From a checkpoint of a small transformer trained on Wikipedia.
Size: 8 layers, width 64, MLP 256 ReLU, vocabulary 2048, 0.623M parameters.
Architecture: RMSNorm before each block, attention and MLP in parallel.
Training: 135M tokens, 4137 steps.
Each number is 500 + 40 x the weight over the matrix's rms, rounded and kept within 0 to 999. Layers, rows and columns count from 0. Numbers have three digits each.

# layer 2 attention key, 32x64, rms 0.208, rows 0-31, columns 0-63
469447442506484465468473512417482554497517484410523466504491479488526533503408469487495491519475521536490503498516413476471491466500514546592481497530558493501483485533486453516561513494500484
493482448528504514478532516485488497487554502481511480518492523486467523546484488489474465492510461523525517509473547515488497532469532522518460473453511515512487482498519510486545511547484480
529498461508532474565541403529523515534546478507535561559475591454492519595492549478454449528515549562425541569465555576507538586428451513522572433521473535542476519520485486498482521504399460
502484581514509535516470471488480466437436562542484495500553491499508378435462586449596551535493473420594530441499432353491605443594490482494422571439494475435562553502572541460506423464594481
526522486501514533566494432534527490514501529542503571506511571456506489522527567466487482500477499531473535511516609511510529573473475459439544479527454505500499531533491517482454510492483513
567582389502483492577605511518524328666590432468564636629351628427450554646645549575549436397586422544331472561417617593523498749441466512519709402601517513629428511525428362447392493587391526
471512445499484522487454536501465482511546533519523481451451559506512518529499507552446575485463515538452509505515528455418463454472501564495461447588554488533522498529491531463499512478506470
476498508472459493500505508467518544527474486402493477514483493475560510501488508494423472495469477504550535513505475445419468464488467535458526527492453455489468479404524546443499503541467477
435496486529455514457471423505540491473516516439522464504553473493443511613492454475450557492574518551448505515419491485527482513486542548515439489519494462483470560535555535496501510504516432
477470501476516504522449496515533463508493510502553563519443434509504496480540489617447446474514482498476507540445519453531479454499489518502524522506500491488474520512443575549459450495513520
453475543560460461519548416543523513468484491540529459522513554503443440507523555505555500496514498450484470501478502493459481553510516499484404613517477474557454534523526523508518411541452450
512494519565550528509447470476495525496514524442512495456540462453515461526493509439497448524422523484500452443522509485497413483517501490505529528567513480502491504503524459565486518478483586
484480509493508587498535483465497460464516461523498510500524499455518507481505442470529527550453501474479472530438479521455566530464486523464499422458508551484463516484490532527562458495535569
523460478471455461497572479514509467530578483553426598529533506519466496509528421472472498573469540432526481510527540490542474507505487560535553527483437516550500480451431492500425550428469487
498472474474480509567477482470471465494530455514530468501487515458432500525439522485438509430406434581530519532528522507477453502521548514424478499503484488487531469503500475528527555470583474
477501462477520484466461536549475502462496514511464459533538474454578521500463503421494501427550477491500480478496552533511489549429532522523490544504408496486542487492522505525509524525561505
519542543482478477551507495486535569526507540473491526459523547438485513542470484513495465493541431426490532559494512495430518520552514481470527533529533473514518498520547492552546534509491462
510461492468527507527509549562531534531532422453517498566501500513478517507447559428530520546542522570492488522473469490423500462501470476560541509528514466501470481506480461493517522494506464
473491496538554496457462494467444501491518505513527568505517524537531521599563492527522517533561435538495482507543529501469507489457551479540523497538515466512497430482458507428462446522511461
545533556507500508544538465459494521477471497513527539514485521498523518481477451525520494523559508488473478518512491513523418553461513516517419510501465535507471502490489528483501559457548497
520512498489573515446468543529450537494416494505491435534524477499479473503532483512526516471500522519462523521454445508509483490446503506484512406468500498477572490485464499536382494488459471
590529489553537507523491495478507422512537553528547542522543441537531553537476506547468507517482438464481587543468482546506524517495465476502541467547444487499534481502503488445534408473478525
573439531601536484464518500522489507524513572462466498512487563502547478506456500562432501527502461490518471534527492572566475454510535516524489475505453541490464494447449507578441533518536504
519569481521511552510537506494527522545507524505556564487491422511461474514473560535508542536498482559489471501518565560471466452480510511474486477434466443545500564472477514491510435536472528
495509506516559474493515487501476532501450561528486489515485535470491550580527430555532512531463540509455551515470523554469490480498456537448512560527528521458553458447521461501527489489561553
469442522469517467512403487481519517516435561523546510528510530446464565483523516521457503528517520584489470464503447460523487537514490517512505500428537461555516456540442488446508526500526541
560525464487515511474483503473489524584500447488461479425498444538520543543548475464517505516502485447536518504495457503486472503517533562461458490508530603437504504590534570522492529591469529
516498461532535526488496467516527516578387470510501521496469567577525475560471489516477551451496494455500449501522431531488478571492481502476505537462532455506469494451544540527507530443527472
479501504525490485486566532557486513457532512537490530448452506498591547536538557512531534503468489482577534454446463485496516445498482488499510478420531461559497557530499474433474524526525469
500442430504444496462474506523498502458514497472494532495526500540411455527425519532505506460523579501493568493534493455489518505524483500453437460576494424424509558544498500513438481489477559
447559509566487470533506507544553468542499480547492536482450510432465486493519530518470466534556476497482450470533491508460526530464588456479497422528479486486564481418497487508504541517518465
569469484527487560486433458546524520489532551464468551473471469432514554436506478489536474493460536488429493456514490498488514471505556487535480521469492458494500431525512446486568477475477493